config.yaml
n_layer: 13
d_model: 448
n_head: 7
n_kv_head: 7
head_dim: 64
d_mlp: 1344
vocab_size: 8192
activation: "tanh_gelu"
norm: "layernorm"
norm_place: "pre"
norm_eps: 1e-05
positions: "learned"
qk_norm: false
attn_scale: 0.125
bias: "all"
tie_embeddings: true
parallel_block: false
init: "normal"
init_std_qkv: 0.0165
init_std_o: 0.00323
init_std_up: 0.0165
init_std_down: 0.00323
optimizer: "soap_variant"
lr: 0.00295
lr_mult_o: 1.1
beta1: 0.95
beta2: 0.95
lr_head: 0.00758
grad_clip: 1.0
warmup_steps: 200
schedule: "wsd"
decay_fraction: 0.331
decay_shape: "linear"
final_lr_fraction: 0.0
batch_tokens: 65536
seq_len: 1024
doc_mask: true
train_tokens: 302600000
steps: 4618
dataset: "wikipedia_en"
Each number is 200 + 40 x the weight over its row's rms, rounded and kept within 0 to 999. Layers, rows and columns count from 0. The size before them is the row's rms in percent of the matrix's.

# o: layer 5 attention output (transposed), 448x448, rms 0.0975, rows 271-285, columns 112-223
# v: layer 5 attention value, 448x448, rms 0.0973, rows 272-285, columns 112-223
o271,102,233,192,222,236,178,147,249,204,232,168,212,105,207,194,189,162,172,242,233,165,198,241,207,217,229,236,136,241,190,250,245,276,179,158,181,237,199,185,249,169,220,189,209,196,150,249,175,252,270,173,187,256,187,210,238,156,219,262,217,198,215,203,169,143,153,195,178,247,234,170,201,214,201,201,219,278,186,170,204,166,228,200,253,218,173,187,203,207,194,200,169,213,201,249,256,182,178,230,240,215,188,255,209,246,204,264,172,254,131,185,137,239
v272,095,177,174,177,229,228,225,203,200,248,289,198,184,179,174,284,200,243,114,190,192,188,93,169,252,235,156,242,235,271,226,220,221,168,207,200,195,100,115,171,238,143,259,212,168,115,113,234,158,182,135,138,206,219,157,225,258,221,189,233,272,228,181,110,195,249,173,222,198,177,188,213,239,226,223,278,218,249,172,185,201,146,213,187,242,195,116,213,231,160,149,226,203,174,273,185,211,176,223,173,151,234,218,198,230,157,122,176,226,219,294,152,204
o272,095,205,218,191,240,215,229,234,143,162,125,226,180,226,253,149,255,200,192,249,223,210,275,248,183,137,219,224,195,180,168,199,225,212,211,143,279,256,207,173,132,249,196,228,234,140,257,136,192,224,240,215,124,199,236,178,64,227,221,281,151,172,228,243,198,195,244,208,172,222,216,225,211,219,171,184,297,140,243,184,167,258,164,178,203,218,252,202,199,236,258,150,213,257,226,182,220,171,219,195,274,183,300,246,218,229,191,186,157,196,149,242,179
v273,102,211,212,158,186,203,191,203,299,167,189,189,268,187,174,184,194,199,136,284,204,203,229,172,132,168,181,175,197,215,188,231,144,125,187,162,95,175,177,201,220,87,163,186,175,195,185,175,212,210,143,174,230,141,202,204,182,160,166,261,188,194,189,226,234,191,142,133,126,149,254,150,268,209,215,193,223,207,157,214,192,154,143,219,132,209,212,243,186,193,200,196,182,160,220,174,181,132,238,218,187,230,156,209,256,185,211,226,216,159,191,191,169
o273,100,210,168,195,227,242,140,189,128,179,185,134,94,171,150,163,236,247,207,220,148,219,155,220,233,271,178,213,146,176,191,178,215,199,257,185,331,232,202,139,178,250,241,192,203,234,243,178,108,262,308,243,190,189,156,182,147,202,219,143,257,210,208,185,192,252,187,193,166,249,190,229,140,158,171,207,172,216,197,152,197,238,217,198,172,217,140,211,248,240,225,217,205,124,158,223,231,207,192,214,241,154,206,110,187,247,136,184,200,271,200,223,253
v274,096,216,186,176,259,172,212,158,205,306,221,204,166,161,175,166,254,158,145,268,226,138,221,203,168,178,182,230,207,216,225,192,162,198,241,184,165,177,258,192,225,245,252,156,170,186,231,219,203,215,154,225,227,192,169,165,255,163,206,159,224,200,234,205,190,112,215,263,180,253,172,230,177,171,173,178,225,233,205,107,154,149,206,124,220,205,163,166,210,256,170,118,221,202,166,184,227,202,230,202,160,214,192,174,221,173,206,141,280,144,238,215,142
o274,099,197,186,224,177,211,104,220,167,163,190,221,193,242,270,156,242,282,186,193,146,178,266,138,243,226,252,143,244,262,265,200,190,247,248,254,209,239,171,152,144,219,134,256,252,212,191,193,150,212,249,160,167,263,226,255,177,198,180,219,176,178,196,163,279,244,175,186,190,174,229,181,203,212,246,213,241,227,218,341,192,226,187,219,180,182,162,203,180,161,187,275,211,237,240,164,234,247,172,244,230,178,231,207,235,192,155,206,101,246,159,228,227
v275,101,215,195,264,179,211,174,234,235,184,187,145,256,263,195,173,196,159,242,138,289,163,221,163,221,182,170,191,136,299,219,205,161,173,204,226,216,135,203,206,286,196,211,197,144,203,204,248,177,220,302,279,137,225,189,235,188,238,223,228,197,193,199,170,392,236,136,171,199,230,196,299,163,187,204,230,152,185,166,266,242,150,220,171,260,157,209,246,137,186,176,185,212,221,217,192,260,181,181,221,162,156,218,154,249,239,254,241,220,180,146,187,228
o275,100,208,251,223,244,225,258,101,182,212,190,280,151,116,149,209,227,190,146,220,149,188,155,239,229,201,203,223,224,206,199,249,177,224,210,148,250,254,216,197,183,200,216,189,205,206,217,220,271,188,173,183,195,182,225,142,186,144,196,141,224,181,224,225,86,154,209,206,211,168,214,92,168,205,265,149,150,206,225,214,149,184,232,286,209,203,176,156,148,178,238,214,217,201,212,147,138,160,231,126,239,160,159,177,205,209,152,194,203,233,240,238,297
v276,098,173,175,268,185,174,220,138,248,182,171,134,233,266,205,227,200,229,164,198,136,186,186,157,227,201,222,213,193,171,109,253,167,233,100,228,149,250,212,244,219,243,232,160,150,103,166,190,235,220,139,319,172,155,265,210,209,196,207,219,188,163,145,192,249,223,289,213,222,184,197,189,179,201,245,222,151,196,166,202,178,169,221,129,277,172,186,154,256,256,203,157,260,264,199,218,199,192,166,170,244,278,187,206,219,245,223,144,191,232,128,191,126
o276,099,228,189,146,128,210,281,267,229,240,184,242,111,197,209,168,178,234,176,197,217,220,192,279,215,208,159,162,215,198,245,228,251,241,246,175,211,210,250,147,274,200,215,211,203,215,170,230,212,142,175,122,205,254,106,186,189,159,120,215,253,216,186,239,197,169,220,230,138,249,210,226,115,222,208,123,143,187,203,267,228,227,201,213,109,187,204,196,127,184,188,221,184,142,242,153,163,198,244,195,159,121,204,135,212,201,141,271,155,185,235,250,221
v277,114,261,191,190,162,196,120,160,229,115,171,211,187,220,161,190,232,232,179,204,181,138,232,184,228,186,207,218,234,160,126,136,199,195,187,177,247,226,145,181,167,198,225,154,146,154,207,206,244,121,195,200,165,115,249,81,251,170,182,198,215,183,202,177,156,178,227,177,187,234,244,248,163,206,154,253,225,159,165,105,244,202,214,175,161,169,121,196,252,186,161,174,251,196,192,153,227,228,257,204,181,264,183,191,154,299,206,153,235,227,251,189,188
o277,105,114,209,169,193,167,208,206,175,264,171,218,165,157,202,220,136,153,235,191,245,180,198,177,177,157,199,227,174,208,238,200,220,182,137,232,190,176,225,234,163,230,212,144,210,228,188,100,204,185,207,130,216,237,235,298,190,217,191,184,156,205,265,172,229,194,149,255,221,239,155,201,223,207,256,103,244,223,191,244,211,128,203,231,183,233,211,176,139,124,266,170,129,183,220,176,214,233,149,136,211,173,228,176,228,96,204,227,229,192,150,220,247
v278,102,156,203,258,154,167,268,161,249,168,212,279,194,186,148,166,245,236,277,229,217,220,158,267,107,244,182,202,285,246,173,211,144,206,187,211,256,226,253,192,213,187,212,147,225,228,180,175,178,250,179,197,256,187,211,232,235,114,241,198,194,222,137,243,146,243,235,217,141,194,209,158,185,153,248,210,173,154,185,139,207,205,257,220,269,159,213,271,154,186,176,174,153,290,157,193,217,209,237,197,248,234,267,203,202,190,198,301,152,170,219,195,166
o278,098,211,128,194,182,199,159,205,178,290,227,205,225,242,197,256,219,227,167,188,177,210,222,212,269,185,272,188,195,173,143,171,217,152,243,246,231,208,215,146,277,222,86,251,202,201,159,206,237,184,173,181,148,261,228,88,254,180,161,202,182,240,201,236,243,163,158,242,268,215,198,210,191,265,166,186,236,277,147,204,156,157,141,159,147,249,199,131,232,266,236,222,208,184,191,281,261,250,227,209,150,232,106,219,224,215,250,162,186,225,234,210,218
v279,096,215,195,175,145,234,214,200,203,244,202,297,232,213,208,83,204,161,178,188,208,129,108,219,242,259,227,219,180,134,184,232,262,176,196,229,216,165,257,231,213,173,216,249,224,246,306,226,153,198,181,173,190,163,137,195,162,192,190,155,154,251,185,207,230,229,142,222,247,177,174,227,173,154,197,231,246,208,134,232,216,241,236,244,160,231,136,163,245,257,185,217,231,211,223,144,264,218,235,201,283,245,233,215,203,244,153,196,214,218,160,181,220
o279,091,106,264,184,240,186,163,210,191,259,200,215,223,203,192,218,165,207,164,210,234,142,207,228,193,191,205,246,242,270,155,162,155,212,193,163,274,197,196,141,210,187,108,128,207,152,176,243,228,226,237,141,201,163,239,156,236,227,221,164,197,167,222,164,220,177,230,199,160,191,194,161,256,210,212,123,153,216,205,196,164,198,247,154,217,230,171,236,181,160,221,225,225,195,234,188,184,306,208,201,277,190,122,190,228,106,258,276,241,217,178,168,212
v280,111,161,151,241,146,163,244,188,301,174,106,172,160,228,238,244,170,141,242,210,209,157,201,252,142,218,238,142,243,226,179,195,201,255,112,178,178,157,163,206,131,191,253,205,195,170,270,236,250,214,210,158,224,211,211,194,170,160,224,219,216,194,178,259,206,211,228,159,181,183,152,253,179,244,212,139,159,262,176,186,220,267,138,164,137,190,197,259,184,227,195,152,288,159,170,211,196,151,152,194,206,176,168,184,185,186,233,233,203,225,237,276,106
o280,108,238,217,211,164,206,173,223,158,194,177,152,180,182,209,211,236,184,220,257,189,136,213,217,166,283,178,303,190,170,144,156,157,153,207,218,270,233,248,155,150,247,134,271,159,186,237,242,156,240,207,192,245,228,189,235,226,143,224,127,109,201,244,160,209,231,164,141,127,213,207,181,248,206,262,189,236,153,184,181,179,192,254,247,174,262,207,165,197,161,146,226,223,283,196,266,206,209,186,215,227,170,235,242,158,148,279,153,202,214,209,195,289
v281,105,189,184,254,224,166,270,211,300,238,219,187,195,221,190,250,226,168,238,167,169,141,206,229,160,197,216,209,181,253,242,272,221,179,258,240,190,182,261,176,189,250,181,162,159,284,229,234,188,225,196,230,187,198,247,199,172,241,207,210,156,190,281,207,167,300,142,132,171,208,228,141,204,173,173,221,227,203,237,170,228,329,197,199,231,235,172,209,192,196,189,170,208,181,209,145,232,217,135,218,240,191,183,223,192,223,289,199,213,226,176,259,215
o281,105,152,218,215,121,204,200,177,186,136,227,183,221,161,226,194,151,249,206,321,239,234,154,216,262,211,162,219,227,276,139,182,226,204,192,75,178,196,162,182,248,178,201,174,215,227,197,275,245,195,246,169,199,155,177,244,225,185,189,218,210,209,135,210,215,157,256,241,211,199,192,205,234,301,205,174,167,169,139,248,182,154,191,230,175,140,195,203,244,182,210,241,155,171,138,239,218,204,181,168,179,165,311,218,150,151,191,170,237,140,204,232,227
v282,103,235,158,182,101,202,192,264,147,238,249,279,215,212,203,225,263,140,225,168,227,230,174,219,222,186,223,155,288,93,147,211,172,176,210,226,182,195,248,260,240,196,194,131,207,242,198,273,278,193,140,188,250,230,159,156,197,171,174,58,219,221,265,167,185,233,106,245,188,155,279,171,287,252,180,182,212,161,222,252,189,188,162,233,229,124,178,195,199,162,199,167,181,153,127,173,186,141,225,225,154,164,235,179,86,170,163,284,175,217,166,195,198
o282,093,111,156,239,193,233,175,196,225,214,179,178,201,158,201,220,119,189,122,184,190,234,207,166,238,258,186,199,212,276,211,170,252,170,113,194,143,185,196,129,177,234,232,231,253,199,225,194,131,209,214,191,104,203,244,184,142,167,217,268,235,178,160,175,212,232,160,188,189,252,219,216,161,112,204,233,142,155,203,192,214,201,186,136,232,274,209,222,216,175,111,177,155,128,211,210,206,211,235,204,239,224,195,191,235,226,267,191,185,171,241,188,135
v283,109,220,208,82,177,195,180,198,120,229,118,216,183,144,234,139,219,271,231,192,192,168,260,259,245,183,178,201,229,163,221,155,234,229,237,133,211,193,182,240,177,164,188,219,178,252,259,153,111,284,217,259,206,217,196,268,234,211,267,138,249,226,148,97,192,150,268,203,264,215,220,211,249,223,195,153,207,222,228,128,215,245,150,253,240,176,254,206,224,255,205,174,202,170,221,221,156,150,211,201,306,265,215,214,199,209,199,200,247,164,182,144,198
o283,103,230,221,298,165,155,158,231,232,250,217,148,140,277,233,161,164,189,211,225,218,238,187,254,132,205,173,189,187,207,197,215,114,174,187,269,194,144,161,191,187,219,153,150,245,221,198,201,258,194,119,235,240,184,228,226,193,257,110,241,150,181,241,282,232,218,174,217,124,145,154,132,190,198,210,238,185,214,183,197,190,180,265,187,218,334,163,197,223,165,158,290,234,197,227,195,243,241,183,134,191,241,140,253,212,188,187,251,170,242,179,234,245
v284,101,153,259,168,228,236,167,224,225,192,175,221,129,197,182,242,197,210,292,250,184,243,162,186,219,189,131,179,168,343,143,168,143,204,186,154,185,177,121,146,227,214,201,210,218,221,165,236,168,277,217,212,188,234,156,211,236,220,206,232,128,242,237,233,301,151,181,323,207,230,201,237,192,192,227,185,146,162,139,218,188,129,224,181,232,225,181,215,227,136,188,193,218,197,244,245,145,218,226,189,226,138,193,174,153,183,219,194,204,122,224,209,184
o284,093,229,205,228,245,255,247,183,240,182,244,200,210,165,184,187,197,162,178,193,169,257,182,223,213,214,220,225,213,174,306,271,186,181,160,209,177,185,274,231,166,240,218,187,189,165,241,142,213,164,135,194,250,163,235,194,213,156,235,156,202,199,201,275,183,219,171,133,227,189,233,186,195,170,207,193,201,222,180,279,248,277,239,186,144,203,270,222,118,203,166,258,206,210,240,148,236,155,216,221,212,194,187,186,208,237,193,214,168,208,199,216,204
v285,110,142,282,224,217,150,195,209,180,208,180,169,239,248,177,226,133,152,221,225,213,146,266,246,221,198,202,222,128,181,156,229,178,253,208,217,205,226,199,199,223,178,191,270,137,210,244,199,262,192,236,200,117,177,141,115,250,248,241,199,213,152,192,235,120,273,140,106,182,188,285,207,178,137,170,195,207,218,154,96,265,184,225,194,257,258,224,140,169,236,199,209,204,188,222,197,72,227,219,220,201,187,237,229,244,202,220,209,242,219,219,149,175
o285,108,272,147,183,187,229,193,189,231,167,172,251,187,213,255,159,222,229,244,188,161,204,155,181,156,256,190,178,216,227,221,200,208,129,171,183,166,162,208,244,202,191,197,136,243,268,163,173,221,259,137,184,232,200,217,303,152,141,201,214,239,268,239,240,212,121,247,281,242,227,160,205,212,196,219,228,157,171,238,269,139,222,182,202,180,192,183,196,235,212,241,255,287,114,143,139,277,236,164,187,234,181,186,202,171,217,138,197,144,130,210,204,214